From a checkpoint of a small transformer trained on Wikipedia: RMSNorm after each block.
Each number is 500 + 40 x the weight over its row's rms, rounded and kept within 0 to 999. Layers, rows and columns count from 0. Numbers have three digits each. The size before them is the row's rms in percent of the matrix's.

# o: layer 4 attention output (transposed), 512x512, rms 0.126, rows 238-273, columns 320-383
# v: layer 4 attention value, 512x512, rms 0.0583, rows 239-274, columns 320-383
# q: layer 4 attention query, 512x512, rms 0.0518, rows 256-319, columns 320-383
# k: layer 4 attention key, 512x512, rms 0.0499, rows 256-319, columns 320-383
o238 099:488495531461492535459415498450482551481499484492559534549510472496500512501544482495462526451394501518564564471572441493435493470539496489503488481453448517473514506413515524509444481573519424
v239 110:537525484470524532491502435522521438525549535479514461449543440504460568458541528454514533536535469421479452530483572393466536517519589537505599522543563529513478494477529575487476501571542589
o239 102:469468493469472550543548535495515515531392561505543445488524504440415463510516469531499537440530536494532502483493548490488515499603527465549494599466555513524470525491501526465542437595491487
v240 111:510477500548499482473442478482438540505537538528532566522480517501549531571447506489415500466486523517473520478531530489543472487517481516549491469479521466465477579491498436458535448517499509
o240 109:478471468509488535479467479497566534527504427550475462530472566424487492540459517433538505521484522564449422534522546524498492550464521514482438512509571529506465517404548435511449462541505484
v241 110:536481525486513523540515527474467521505516564488565487528508555508500532522553534493462514431433506398527547545494537561541498508489563497518529449466454474478500519480469504494457573534474502
o241 105:498544562514477518445531580518438602539490467507517478456561436507533562474462458506509475482492485566470483522570484509542475509543519480543500540470545506506519530497432440495532425495550480
v242 106:518508521520482509484452448515552486498482484600496479509432500523500512504446500564462547540493505510580572552560435514454490506519513504491529474529551527546545543478492511515492448439500523
o242 099:491550547498532491542499417498467419514508523540525510467470449465583534487467444415507504525532457546465526534523509544477526529501504437436482576473501465501511506566431513508487523520523491
v243 108:528519501540523516486518506484510424424527468524510474448511469446446455496456460513466459508519560494438528608516509538429471464491469571515537504505532563444530506498550543483394544424478498
o243 106:528457406526536559477502578452511632479586518498501490518503519477508513482482525428521569474468417539494475513492519496503540508596460489509497482495548510470434534535513477466452462443486491
v244 110:561490523506502451433503484494579488560487477553474541450487434418491441548531482512422462484446489534570463499509530534476522539541501499493482534578490459506523551513493495547499470473433568
o244 105:550491483489419556539417465427551469514553478526447543476527473494515514560477539461462477579473519467546523579434490447498484559476509561567500439564459489479400471568438544500471479566506504
v245 104:533528491518452489531525562534501447453527493458477556520469473460437475474457521560467417466594497553473561497489593462523492543515479576470476542516535490451507537488514532433420498490519492
o245 100:490487502467496514470515545472485556437580525550441445539521509430522562488486490490516597415527550498425534528512495471491521484514500517523470483524484510497458487546523513445453499547518508
v246 113:421498540516564496548504508443503529489449469507548505514468454452427485463527502501546547544551434436498508439499508461550510411516462520568475526505512494489549585476538403496469480421549499
o246 104:459525482503497534511544421443454505496490511415463575515487473440497542442473492505551462560526516507452462478531518483423533521423517530468525490472512464482510515552407472531473479432429433
v247 109:445477523433497495585515523495479503569535529474528479520525524513570448520570443592498500512456464426583468509547467507511465600504472417490484507447475487493507600524480516491497497503476483
o247 104:481516446493549490532419451576487488460436588436442462483511472544463525496556530579517456503511531503508520489562500489580571536514552531511525484528468515512520569492494554485507503586507455
v248 105:471502494554462458424468478510561491544494496495481552423461415515544422508497493559517515554607523448494545534523480445548479470566550478469516499486500478538501549501451450482534468551507532
o248 104:520492434503504510422509456498526488527436527439481507469461481458561594456465506566480535490527505538528558530466477508539499510448485485527552455522478458514480500544469554439531565608454540
v249 115:473488477556522534469482542506455467476464496550503500567506480574440559494468485499501530417421503533522544556473470479444524546519412572537478541434472478519547475528558448549526538564537485
o249 106:472463601463417481486514545499534550481531466620493494483500493496477465514554565504531495454454487449463440442490532558455519459485471499431457508493489463528558500476470493552500446506465509
v250 100:509462564425508534500523498527446485525501485488474489499557550464477503491444544512531443450438438523489514498482526510468536488505541544505511449554523541496642558539496543485519515468484509
o250 098:496593511511482500461466459520554473532530488537485487560508461543475515490496570470464487493559457521564437456509555491543510487469521475618512542518519497479537491581489472583499514485489493
v251 104:523437517561495522540533515493530511447542468477539499527522507519459437502454567489403538505493488450470508539463510484516511434542449528595472480490519411602503480518496441533606519469449556
o251 100:438528513482453446538478537427567547483473454498551543496425466538519484567498544489549612500500475604471472486524509465456546525476488556540442531587366516438551490547484477581545484570492480
v252 115:505536536462481492502502449426477547494482444553530510468535507483479488503460524458542492514500511454503521520438534463504490459459542564525493522533531537544541461516489471473470409446434551
o252 104:480454494480474517491456423509497543530501517495526444493439485521531512451485520470436463532501525515490520538532463503535426527470532544555519436479468505498495513500431492521537563524478546
v253 105:419505492543483480418440440507539512555511493482577515496552467515531394587446522557473481552491463499596455475555495463495457541514505503480545500463515541493483571526478498452519503435496535
o253 100:468526556448507534541518436461454489507432524564466480496506463411490544543518546521471514589451455546504506525455522504474518466438414532521487445536566528519532524413513505517477452431468487
v254 111:521565425519529507544485513511507511561557516528453523523543475497431507466486503548503538507455547502492511473477500484519488499512496527555569479438469487549471527435505520465469472468486480
o254 105:511480559509530507477404449549484520498514539495536514434442494478496478553478535525521458569442517491495497460527520518492473407471444517517488564513558487545462547510513596476577540498573506
v255 114:456492525543471507462505516487478517485474494437486513550557458476500484495472495534595482486513504513497482571516471518494442457479581493449548489505507522473528620509465543520465467505499484
o255 104:484537494505553467477500490509500499486490416503530539485475496533507515528496475518444422539533496527551508500437489500497511507552462518516491500539516553516471507432525507461503483459519455
q256 088:437438460503445460520477466541522414517526537504486523508452485520493564465476447554509471473475490488570493502463567533527563513486501527522499509538466522506464486529446508445520463439520410
k256 081:464474572441536552539568534446451563544522519549495521569542468520464396447530562513477553478505517390511578483596465480469596539448496521538481508505486473547507524464553543413451536516532460
q257 092:442495455476517483565501467525592485557550545517498490517471510428502499523537495492548486432506455538516498529473552484501458543520482504436512479487490531432508477524537588552514470525445587
k257 082:504559557488484481503500488489446437554489506503481420462464448510504512499491477439503458522470519469413555557455553503427485535509404502499493525515552539547446497516492545478489493527542529
q258 089:495501532478497547502515453478498581525551476451515526521412412521505510487497483518501507546465457407445564481547470479469497488542518541520523444528545510527485485528539457472552542450536453
k258 087:531471528476468514566523431469535480468472506558521566523535527440513456497507521582467479575512482572473506468463523556608447528408467529512463501534457466447532579528530482486527494487481515
q259 087:510401510559521469508469508451537397518501488501529500468485407529494492532484479561511493555513541480450504496513531521440552527460492523543496552443497495585484558514578537443569497444517434
k259 082:553520499454465524549560583558505537462493496465437479540506500533494459509508469562524469490493527589573557477513481521499456462416560426532458507496539478463525583597490459556505424557493485
q260 089:496533510557466514544474538505484477485478468549532493539568489455524506505476502497504533546476501420522503522509520467489576520521516472500526518544511565485547535499492469502471538577556449
k260 094:458558491462488509454407478520534529452486521469449485478496467548451514582519463545500470470512540544456563517545444484515555454571493404556545492513553484490505459519507459554494535499484541
q261 091:490479460500506457519489544540528465529572533457488530488468409533529516524559556516565482568543519507593479412509460526449523440534470493514498525511541523499541496477515515474495445458473490
k261 082:509547463478481550538453505544549433487522520529481489482464544496515476529470472544474519390484490547513482514525561558487470561436529464496480516477476549526504586533440470504496482541488473
q262 089:478563569525471471518501544456448559499495530455468465479476569470460556542500448477496481467482484446518481562378465519526428508506506497512529480538518562495515456509529467498476478546486515
k262 088:466563472529573560497444542432489391468501492475538501504524466565514454522492520440494436528507495503547536532446433444479515620445529425548456545488430430550448501500554496536527428558484544
q263 088:461446613476408493528462569479505534404537565453513481481488539477404544530526468518477482486475409541561464532407476472450449517457544527449623490497533542523492422431536556531493423508448540
k263 088:496512434521519487524542554532498511511542460515562482566495476472518489441494487528517441577517487494529524497509532504473508500486457416514440522507509488519533486475456447525551448478514490
q264 089:523504484449443525535522527509528568497395466477499462536468533458530470496447436571451553507467486463450505525525509564527474505471507450510453519558476500437512542506564474503481456611523468
k264 092:514506472547520456531503511464429541503551542515510474482537485431490550464497552458515461511505489486478464506514562486505567499551473552456573446509445507487495514431482537499514473532520516
q265 092:532440498483475480502489527509510515500479457481466506494547465504488494518571479602571547489472486528438512471484498482552449447462513543442544490536462423476507419515504456550504534438492561
k265 080:504438483527468492520432516476447545584510481443535443529529504455513507479497484486472396435513502452455407473482492478533515457502463518459441549503520486501521531460529477498502482531515607
q266 089:547513426476522502492476506574495475505425524492490505490502506549554448452536516560592556464478505478521525517554493505518527473534534472440411477509502525398523528501525534504509522540488491
k266 082:538489490506528458501449464450560444481512453520550459544498555471526594566504515471479453520435518483515497559533584471546522483533466509486490501465426530515475542426492559533496480519475541
q267 088:550548494516502440418525460546525551509507532504565497546582475491520438450509543481574495566491499497512482521583521485455555479529490445534427482497496492465463462519525492554481543513469525
k267 077:515463483527518561532465555484535430449474561446501503484487515409558531559507465453495475487463506475506525483537518488503559498571468525475427487494453440521450590473574561470505485525443456
q268 095:495483464482519544508517488501465500580458515554495439562478458493501455447532486444580545533474545501585499495602468511482546459539428455535434508502449547528537539515489479528520533438510522
k268 090:524482524439544483549601498470503386462522517442536524529501513506464511502429571460467530495445446448536528493457578487427542463500508521471460471455470462499481545422544521462480468476488421
q269 092:535550436508521496469508498491545550533462478464511462525517523463606478494498433517578559486448528458437471474577469543494622512518513496520450468451489475426487529501477476535475525468491505
k269 083:469521502525487567495517483441565471531469456409507489512589479448554604523533525471559515493463525444461509506569549480492573479574458521479441498483522475469536549489519537493448517491472505
q270 086:567501591527483498495502491538506501452509488568509516502485485460485563545485510538450502492519529565530575503433498418474522564528544497463541495474583542488490489507500547470436514515457494
k270 087:448481520503437480509421502462467616515467450463405560506516470500505565474511470479527494538501507536506469448487486463483509513469485498413512487544571496458510506524475545539557551539517501
q271 103:520547544535517508506429555512493486473473527557540487505523429434535554493562498509495570473432542551499497444522458461454528471516520422499474459573485507568526507502523552489520478383526456
k271 104:473471513493511469507485542479522530471505475568443530517490544468440483473584542430509470560537432459469545500498567559508561511520518561487474461435472509484461503504466509552448491560515455
q272 105:500537523499457445471496477479541508587487559498539475521431490538510501462462492494507538576520534503490484454548453510495601528516545484525443494509502500481497524520480472567464594475488490
k272 104:551494509498497545505480517520441548490387472460550400505568493479516410463482471523498515492563522530509481507492518435516554500596513475521487503432525420491483507497511536410502509556510590
q273 096:464481500519465470479466536578497476469585519493496505483525486520520470438518517525574439501467459444500513566536590465433483483464440499513539561499440538485506528553502551436466514452513540
k273 137:563520475535453557532455515569492558482457465538504433559486554545529519473505535519513474489482522602530526411466490471473486561481521478457526555501508494505511525470478507487567514521491470
q274 103:570505497543540558568484438533500521512440504541521503592534511528549516483539563566485438464439450480431546506474475494517449494491515533507465527519523435443517477452532533441531477499506481
k274 131:491515532525549445543563497529424495529409490578539475504546459438499508514434511511537546485530503564487535533424493513533588471472504535525510501516550453484529483400541485469517495536511517
q275 098:567524461442497479507494488473533431496469515391488490470562430513425421497558505506515454517473446477396485448528545470547475464460497450510515509480379450480480475459481509493517517469526470
k275 136:464467556498544546482565539483461417519438519443472472582504424527430417513464511468465518465511499442428589551496543424521511521460448520478474535491476433506509501513492596489495493458465483
q276 100:512507487480468506555517449457511489517393466505536473493484504533586480545474499499424557495518539556488468446481484499544419525516496459537555521601611437507528507455439540522494489520505522
k276 137:476509460526487474481502514468573435494449483485474455508492451506527590522455522563491480554486512589534476518468505450491385510396501468438524476561588508478549459556499512573492471552443542
q277 100:489469502480516479513490503438466490563525480447458503475462576526515505494531499526525480462543512558539515459465491564498521533448521541503496407494493493513462459539516480509500422416537515
k277 139:513510447510505481493484457511540441492511467463479533530495514484525518486514487535449503490464476569489469458474504472597406495558531613478462498487456539507537467532498507472516489515455525
q278 104:514445437541507568510616479523467500482465550534533526579564479477477470503436488458485430507528504435499487511528504470489503547541532521541528563506426505548484482521524545401455509487493513
k278 147:515511446503502660449581502457481501494450524529533522500476463494538499466474517518482512446560516428509390546519582500508425549426493467493525509502335489505474506530518491445521446496514462
q279 107:520435502463502610496471526536523527506481467499504464489554538493467469496486455532494510485511493491440542506541483510533518530537529458480522486516485479508508521463487508471405441527471467
k279 153:531475533504478565472467477510485509510451498533477424478579431513459439529524478542432528507491424501476581547549477535482430492514552423491553536531439517507480533499470500487507453429481496
q280 097:478452483489463444478486531579537505466601505412518508457443527514494546501499485526435493409460516479478517504515485462533512465495489518483524494547519434537469454548515534487510582507452554
k280 142:443479439503487453477485499605477453451584472473472464511507496547492484581478526581447437503507528460536501478486405481508492490533495593528527462487465500569468503477466473506456499492541554
q281 096:538541488478473511509501549530574440513477505453512505489601549549460519502466489495489459528445470590560546562520538465506522493512497477501492545514558463549570512465533485566460502463479477
k281 136:521577443500503478507561504501541522466494481601470433511448480547492450531489526498475431516483506560464512564566473488480523525481508365522494508484539538498523516455486503559526544524467576
q282 099:533527537469451502487546505450485420521528556472506450535468468493522564475483491511525522503549558402577471505410567491500417548541506559498503493529542466530494520558494529468524506493556520
k282 143:572526506501504454510495487449499436478534487523458486463475507488556531549536491433525484436526492373541546528373522584513435549482480539519527489499528473496462531450512545435525511491506514
q283 104:479539473510543474438443528487434517489524483503500471558530454527523511480511500469545478471508597529536520466531514576481555493561530456496522484539518529539440485486496470535482446483469469
k283 139:491485510511496528521496519557486527506534490451467475515554446498537531489491505507510551519526595555509464462434505489413541522552457534466501459557458467498488451538527478477479440492511487
q284 107:454534543483526522480530540521480463498438522451492559476514476543492512529420505478501449535570437569457587473500457513530494574531551555519486503463453500436534458509513542512431509554487500
k284 149:465503517448525542463560483554496535458367488470488530483503524522475477450496507491452470463553485598481529485475415476534457487476547546508484511467442508545470479543526499503523508456439522
q285 093:484437537461452470520473533548485558505488473437531410507476494507454555474518481518521386515498584446526450567516540473496428474518487502546485530539384551435550438549510413472491541470523482
k285 152:507468565546464459496558477572506590523544510409471471523500490511519527503529503501499389476530529410488471569538463485501475495502508529531482493512341495486515507519537489449528558468478545
q286 097:521443540526531521519549555512519475485565513421453534468460537519492484450528448390474496503514567495412563417418539487477444536540523570509485478457545523509456524535455504461518510477562393
k286 140:551485481493531527515539466458445450486534451425514503496513597522484486496516480483570546518468469520471594517428406427452531500514471515518498462476517457521435518444489552486464547497450445
q287 100:532527504518513601515441488513494541485473498404477435487487528542468481511512501491498499534459552545543515540525575502477491505431494449519470497510382442482553489510577506493534491544511492
k287 151:531517522452525570481451496499528490501462532393498511493499417510465517523574470547488463530477499640534586492544599507500370530428488437486489510553358431470474510510522530459508485515550458
q288 093:512504599515559464520548529494533528488477468475574505503494519551536459513465536503485529566504550471518481421472448520535509425510574460496464465562476534580443458511482472454501561541560495
k288 084:498472509452511439513538470468507475453499509527445580475490509486423471473517439387569480527533430523559462465488451550544503516479467584451463533424485501522506494504437439513538502516478420
q289 091:478448421446503475533550444495483424558498483483460553500529507543467557501443507568548493389515507453424475456521467521420545489534467518510530580425501459528533485590511446422583537392484537
k289 093:545534556507507542461505555521425490478518481460489471449449534519539452461466521444530416498519526482507609501478506570451471526588475504461525476463376486510401535512584452394467491501560438
q290 098:496461522522484481479472534519520483489543514572504451562462519447506530507488506556487566537440515554470466484527499428495512436474523492510503511585533474483573518495496486481419589474424397
k290 081:550518503552508487545449494515463467487557516452466502520510489500455580522576504506480536388541581420559507511579527508458589568580497491454539523544527541479620510560454560482471523470522467
q291 095:485507511536487517485524483482511542532504476455512482529482495501541466551437501467425479543490466429489532425555483488512520505435508480456480496536508523471530506531560474504459540541551470
k291 079:512471512579508509470431550523516430491461567485522472561466448561452560454521504478540550516551548537522484516489482518507356527573473461537548485490516490569518501493455527449514493537477535
q292 091:532491525491503477546496484495498517428478582478578434506453529421473494564472496396485492582533472551530437552485456472557439494449472525450512470492529610486531454459502476546504473619493522
k292 082:492536470535517506475521470479420514564514480526517484472470490490523533520446485417513490496500494438479585510489482465428560500580528510558521478500498508505434542490493550475530473430521513
q293 090:458465503491443484513541555504533501469465444473558489557503528491495472459455400537462533522545452471421511552476396514464582556405503508474509539566537474529561478486494534537484529576514502
k293 085:464525472494456488477501520487499526524508473467428459582493476516434564492542496513505525467426544521492465481488522504472371486424496500535554492525476473498444458508504526475500514525539472
q294 091:503525500544490497554515445527514478495469505490504441488495478530546522518560453542495510445501497560434515599462505491548548430463460495474528524444510486496470512506543526525452449447494562
k294 081:506443512493558486425507521511523511430557484525492515508481456518478490532465536584396483602530435468516488499481391520462473490479559506501546487468449494522549545478499434510543500532474481
q295 096:524508540454539501491471456527547458548463431454461497507514498506522496499547484444507492418504522573459558516464519461500504519467555505504471558443515438573527492489472548519521517391474541
k295 076:492432456431453508461491484514512579507536532548475493500494516503531480491534453482505464504601493475487437482461495500508394506435434476552538481512509476527472566537489450537520511556476541
q296 094:540532548506456459482490509533468501467468437472528460448483531487542478528436588491480484515530476519451469462425480471493420506450577523505546532411490467485394509554487509480506509601520478
k296 086:499461427476488488546531489555456529492549490572520471462521504416593435469501549524475459562490512486506545533519578533440595520530485482521485457448495480468460506457430514396457479484501515
q297 090:519459503501473488510502506486474474433412436507461460530543540474525481523527531533470531436551485503530515462482522513521488545403535449552498520471521464469429515532519499534497504552494532
k297 089:456496458535514542509533490517444472504488497555559513430560480505567486452530594425472494508506475478448564542580542521494539550615449547501488511531445535469485503437500504459520540516500542
q298 088:505495466502555498453490503499498545526494517543459494508508532440525439488440456522561494543501488452433495486525412516458554479496491444527518492489537552481497484487523445526497475562499448
k298 075:492526504488517468520469490424423488548444521527523518471537487424518547516469571500533500493451513480486470561460600485515509507544429503522468505531500529459465535441506572528492487450498476
q299 081:468516492442526615501519449432477603512478508526494472548578484503462439502478515444468547598485537442585462529495512514535522549553453523504421416488531541477512547486464501558508523532510547
k299 079:457519517517512478488525497467472494510517473446507554441519429453532528492435522570516512534503452453550541538457574474489544408477450480486492554450448441518473505520483489496566515462536497
q300 089:505467434561549508507499488447492548572477446501488455462436470468528482477505443498486549516483468469504495484513406524512588551507523535483502504480510505447573527501465382526489574522510482
k300 091:520514547476454467585535525463477474496525500483432535537583425477487604451433496522446442573450547532468465469503534528499454551598484576513533444443419455446522509495506612500539459495524534
q301 091:494469447392544567438460465479484578504527498502453547552551545467438469516458514528400505566489456486456489514452506481520400504491515552488459469522534457484498538504437512549500506548488444
k301 089:447546490513453483538550472531531525481597450459482516484536432480571538533525464530539455445488478489490429501502522472553600451519434506552461534475450448489544454406454499511493522496476459
q302 090:524524527451464511504561493571485422492454478503486405530548542418517527504578587561542484449535546477448492532563501495504516486464479476535529557517514429521537504460597561465404405463498532
k302 091:483465511518473521527566496541540510474478452562534461571514473481522475485524499499522523463488495530458563450466466451498482495406509505464517573496535491509555455461514439476550476460557598
q303 090:452567479492553510496496487476496450519520490565520448514510550469486431520475609523536481482593519406466543501578455489498590518484445480495429491487514470531430578530511490512435478517447508
k303 097:512535499494511500509500475528575552563493537473474563498536475490529541484497448484580480526476504521512503547503448584443565455487542547521483506521534473526497483553550497488478497432442461
q304 102:519535513495572480485395493513513525492530476481496546473526396452556560496514535518463496533523505540528554432606520495545447551444524528545458483531484505474487529533524496580528519460539471
k304 109:462606474502561495499515524517581515474510453461508510417420433521530535554498581516531487486514494458528433486542508531502617516496527481484494493506524518511489494586486478532514562535485456
q305 106:446490471501569440536531443404464494470517491500578498483558420476563490533534568464451596458540453454475512458642465509545518486496497536518520491509478544520520489499536472485548416446513526
k305 101:425520550535482455450592531514500451500582463532456493464547515454434529425524501465477538473423523427501534529620542559486601495495517500478448524592370536508414575453491509554484546445494471
q306 105:498452467497424524495440458476456518450532495516484526564542492546500539524534460445565485420502560498505432501501542542509411535433512504544490471488507481461535507529500487550482520427463502
k306 131:546415470508498631554536510490524448465472552543550480535551502519525495492505468530550544465501440567473473460514506488515424527450486471496524521476513494449574424498493475474545514531540526
q307 096:518537453527512429486517542541517506477512462493506594458457562503569515488485491549433584516477521534509473507505435480531475472487522528492516500531465511509464517511521468519454546553442487
k307 130:474546489525510530525534509483483368441559474570508495452429433506502521515516507520511489477426514522530467521519526496568458525526486522472516558504336525501487485454466415497467499563431495
q308 102:583438465528503472584514485510459481513456485507525443507552463550448493482520456497414534520543542501508513505509449476550478476540542525503535563531416510504572424478448458472474503519522516
k308 130:524540500453521492514472503513497445564482495492569490520494449542503502558474538550507490382498544544452553503502480500496438451520505466596566564504618541520547527491464492490490439439515600
q309 103:491518547492524554456542477493468481493521487466510505491484490540444481439478409534554566591496455469551469530504497522530485501544525446508494502458591490452484532488520530460478458548500424
k309 133:452472499519529559557492552535503460513571543471508559507404528537439490457448492520501486534520534497527513420542507488466401512591528428490525526513574538485477523477489459486470535465484407
q310 094:549470553493489475513456454533484571531527480529488457480575540460491519631529433519451451472539520477528544535485491505433508560676476464508452575553529427519493470510505498409523550504500470
k310 133:545464535510496518463538534508497514485509416546443479523566554477466443487503468456466442526459506463518649518509451513491490520653515512447517551495486408560484510485516506458486469487552455
q311 104:539441519466491464556503569456560499557575561470519498456465488488528409527529500549523506491555480573510449468449522477589475502519522472486508503460380535494454515419524486522513466535542456
k311 145:486527501488558469518495487461516474525549512548526547531515436477468484465518518508487559553505461608478564546461467523554460484478472473432474503499336530466517529435465523515536472508492430
q312 098:534476555496474495447542465529507540498473474556514502550507583484532412487536539449476477415522526500468588466470507464514513490482454497510510485547601485492528504524521502477475471477455523
k312 142:511474498549517491525606512449398567529541522594501541567564524534583445469516540470532457521477561449553575471524541483436489488513473534476429516538566450531505489478475486498500481499495436
q313 105:517439513497469460502543504557505474499541477510436476581503506511516437517429580434541546490534463494510514458489484569495419510529544599503491406457519469584544570476489581507461500482426503
k313 152:530447537470546424532534471531475495499577517518517449489497470499514488508539555514542553535501486491449467504489531546451371517540523558491514495514502539459523509501473459489490554496481543
q314 107:500472477551490538473506530509499516572454552563460607505445517528565521502525421568400492470473534457522508510513483487510500440563502444505534520530519521514541486554534509459459495491479478
k314 149:509504492494524607470447464554476534526463542535469506505459548431524563514458535511490461551478572550478523472481504483562483418475453505526467520487563434479504466549505509444496440426534526
q315 101:459461410557479471484481481480501476512554587573541473511440508427453500470455456516526516536492549460495466532514540536552539524428505457483559481518498514486451460512476503484512484456500510
k315 151:563462435490438433515533517514475492537518542557535514475518543457509526512518471554545552524518515476518459505481507502493451491499497503499496480492585430497503440465458544475482457464502494
q316 102:561533527478475436494477460527487499515557494523521441605531482474466495475518449502468466499543538535438541467518479520449566469464534532524484467515480483446507494511557520538482427483517513
k316 153:469489517466501532528450530536453468489571525511521483546532506498515425494514499516477509509538532589480514435494474476481517505467486420508488473506572493524495521511551510447480414485451545
q317 090:484496463452529431515574475490511473498436539475576495542532472485419508538521540492540549600491499606496430489459579447561466536456501595485572464473465496494480512512465481549497565481486517
k317 129:503511524443480494512549497430515557529407495478575600487507424531493549541453533506491527485458497590425363552441458516510460445579538483558536513522430546513476530508509500522491513490486470
q318 105:554509451497563451549458489463493559453531504511469499420531484549529594571481490408455520546463440474452482492516578550530544524595438487482474505554546546504531529470541452503495556501463484
k318 147:496510478511534445524460501506509644495588499487472508460491484549540541485496514477507465496497472492476457497590494554503570455555504510477517451577493472461507453472524502474512511516462514
q319 097:503486480479447525499559481543566426470515486480490491496526501536570507541499469494506471480578565527577516600496481545557517530493458479501445539496407448449475464489479451484478549476433498
k319 135:535518520486500466508508507532573452489478532546483507518526481473545543540475543536524484483545502541554530554542484535553604526471532464468459506486307442427466493492487461436542446449468584
v256 111:439539479520584421513512466493488445494495508422519509525496512490490563526550471464459471506524465517492482538498493468406536471481443514523457494495472556466524459522494426410540448544457467
o256 101:565436520565456504472432544453462602501509453521526472479445578500540498510493553490496494546558478468621513497509466484520501421540527523480508460520471521494510474476542490473405512532515585
v257 108:465473523574533508537524475421472502520563523531482570511434547464451550490517496509542416480506480465478496567504479554440531483486503534519554555498456561406492519494477459483506445499570480
o257 102:522505516431494523521480510523509483590508514459534441479528502487498473518498520488522428501525486508472476565534482530557491471516558449485439476463459531543555508511514555490494561537469494
v258 114:490526501480465509499538468497503504554495388456481523476452492418453521471524453530407500565471488538520505436473530427399530451419444488539478475598561434491489459575449481508500533477470537
o258 104:456471533508445542471540533504503510511499523501414523438493518461456441481503498475554424482484549468533527530506441540606474544440499449524534511484459575475549494542483539521466513573468478
v259 111:523500488520501427467509534524444534529490531479496481472563403532580468528504535522498493499516518497454507529487490513490473551517493517543519513482484518527466531569589468472535492446512476
o259 103:524524508496538518519444513481528499475520447519526544497488548503485526484472401564512522502543442514475488499553444475450496530512505518559471518489564491507548438409522505612430479488536462
v260 108:464479517465489443477570509503515521519533473550523452497570494455467486460510461500555524497571573455458535471547556433581464466510483517480552475580501543535500479431612478452580535425528484
o260 102:546547559455481480499463546491479526462486492487498548478492458585505486583500511507473528486530441546510468596473434453507492493520496485446516534534466563466446555536487471534489456520521470
v261 105:525554463549478479443493503572554522503497521492493474497563469554470493494521523482455405495474468577523506481455521526569484504495517506454508551473522479508423505505567438469520484503454537
o261 101:502461495465560476513461545494451483471574476467550490536485500473501469416516568504562476539476433485509573454506510528492484394383530517491439500561481467547558525599521520486559506546475496
v262 110:517440496571442504468439449600537548497475481472552497507427509473494528412525476465402529512528450429487551626582497474459487527530473498566515452498529428505451573555521570518485477467504463
o262 102:435587465470483515540566546463530439430568495520499517466508475482499492530502489521479510460499431551542454498465491574480541488447571461498469507430473584468511448558478441472530485521540512
v263 110:556558501508489434470497362549524517511436465514522492487461442526471552523551467517476533490560534523427508498552547472498465574555463498457503481399482546486498544510453528545521558462434484
o263 100:475419522488501513508473478473467366454555508505566512506486505481470524472515567468503597471514514551457527528467484589556442468494568505466565479523526513515479509508533496416531554466516515
v264 109:488586554520474447431444458453482554486533505591500464530536490516530484539533482530534549519388480464525516497515522502506483526544432488468512495557529566453553479430513403486583519521423463
o264 103:514498488533472480502484527538500459535530483453507524456506484531463496485485460486455471455478467580547574479529532520486496483454572473481535549445469476557496496525407447566477517471541470
v265 109:488465429459517538529467515526520514467495497498522527552503463477484514477535505499508492482482524514503489473524527499482504424527553508522502480551494480540556422515496497456395493509520448
o265 105:432471573526473539517520459512536396526555531564527503571492531481511533528533508468542496533519536467492574464482540538487477474471505463533496507424508467530481477477477478518480480568487483
v266 111:475457432532545446439532457563506481406503519504519473464606486522488575571505470456412563501504478534472540495521481516494442565494498465523535522516459411487493507514497470476502532492520480
o266 103:525469505546353495441507541443524514546471510489391463511443569472523524485520490548583491506473500500420456496448567520513542430464521479474547452510488473545454552559472490547502506486452516
v267 106:468502551458521441515555571531485588457497516537505402466544503510382479544522461450497507529526484492507477451490463537504504494501493469436507548532522465545507521453525484484463553504525604
o267 098:505431457534558498523506432609559451498487503496537552393512480538542511466484524467434484426539514488483516537559452493553482534573499535555542445502494499520480482545486501492452490450430454
v268 111:462479579538541515476524479484522477522528476437481487493479448484453461538458507462614554507533474438488478460532446423480461513501573499496521489481458491520485490482471519520517464492564484
o268 103:499488500484472546536450480543488515432482510510553534508422554567481501481557470474458531532490481491434530487434555535467479484546488508569469467586508531557521547521573521506438560454531477
v269 111:543553530432418460488482550508441499485466497467479555488527429518472502495511464506508498528569510481497474531531522563544492515454511514467504445441546529510473422459426564428574476488519524
o269 101:506484462441592526472502472481503447521541441561460480458440512478517555501504485557451563449516530545471481483440427542497474567518488500510492523454525474451510496583515472538540470512504488
v270 108:488457479523458416521554533443497494525521487510574529481519503573493521438470489490432500469484539468523432433468567488526543524422489444550501443509500437506494458525507410482501500526461523
o270 100:472474474513441490486494470500549517550477485386550465516527473445484472537461523465516467504519515515479546549530513537542438513569482508481532470478472472542456490521423460540537503499527491
v271 108:480501515433484510447476431558490513471462431498526525528414502510529422460501525481503486472401496524533533512551559463460507552548527492481574500492479526492477587512500516427497511491539562
o271 102:553497593490587531504451501437492478470499464593537483491589430486477502594484534503453543484449451521482496483515530518535516490518488539453525442531488515483489480519498546573505533398512486
v272 108:570568516435551575502564497447481528585483477508468477458520497442510509448485479568577517441472485429461439497482463458486558507466523432473572506480451509541538511566529493545498481510497508
o272 103:483469556526507477486494468516486534452514440490525629580533558481465517555463538434542505529497565537477468445532471531537459507434510512530468503533437509531593466534491483459521468493509504
v273 114:517501511467503573506530498488489443540505537493523524458448514466476495499493492519501504478421609529542523487564480533451518428424495500509457474514513468478509446492545395547496475467526477
o273 104:457506460541548454466569450525557536463464477539557472545556529526529519538522491443512623479500491491533514512458470522483432560573438485526526436487469539503493481442469428570477474465472484
v274 107:443456499483502541485452472565523474418487429467426518465544482481559501503500512486531479503523537482477517536489424525575482493538508516536500548503546550451546517491489488509638542415477496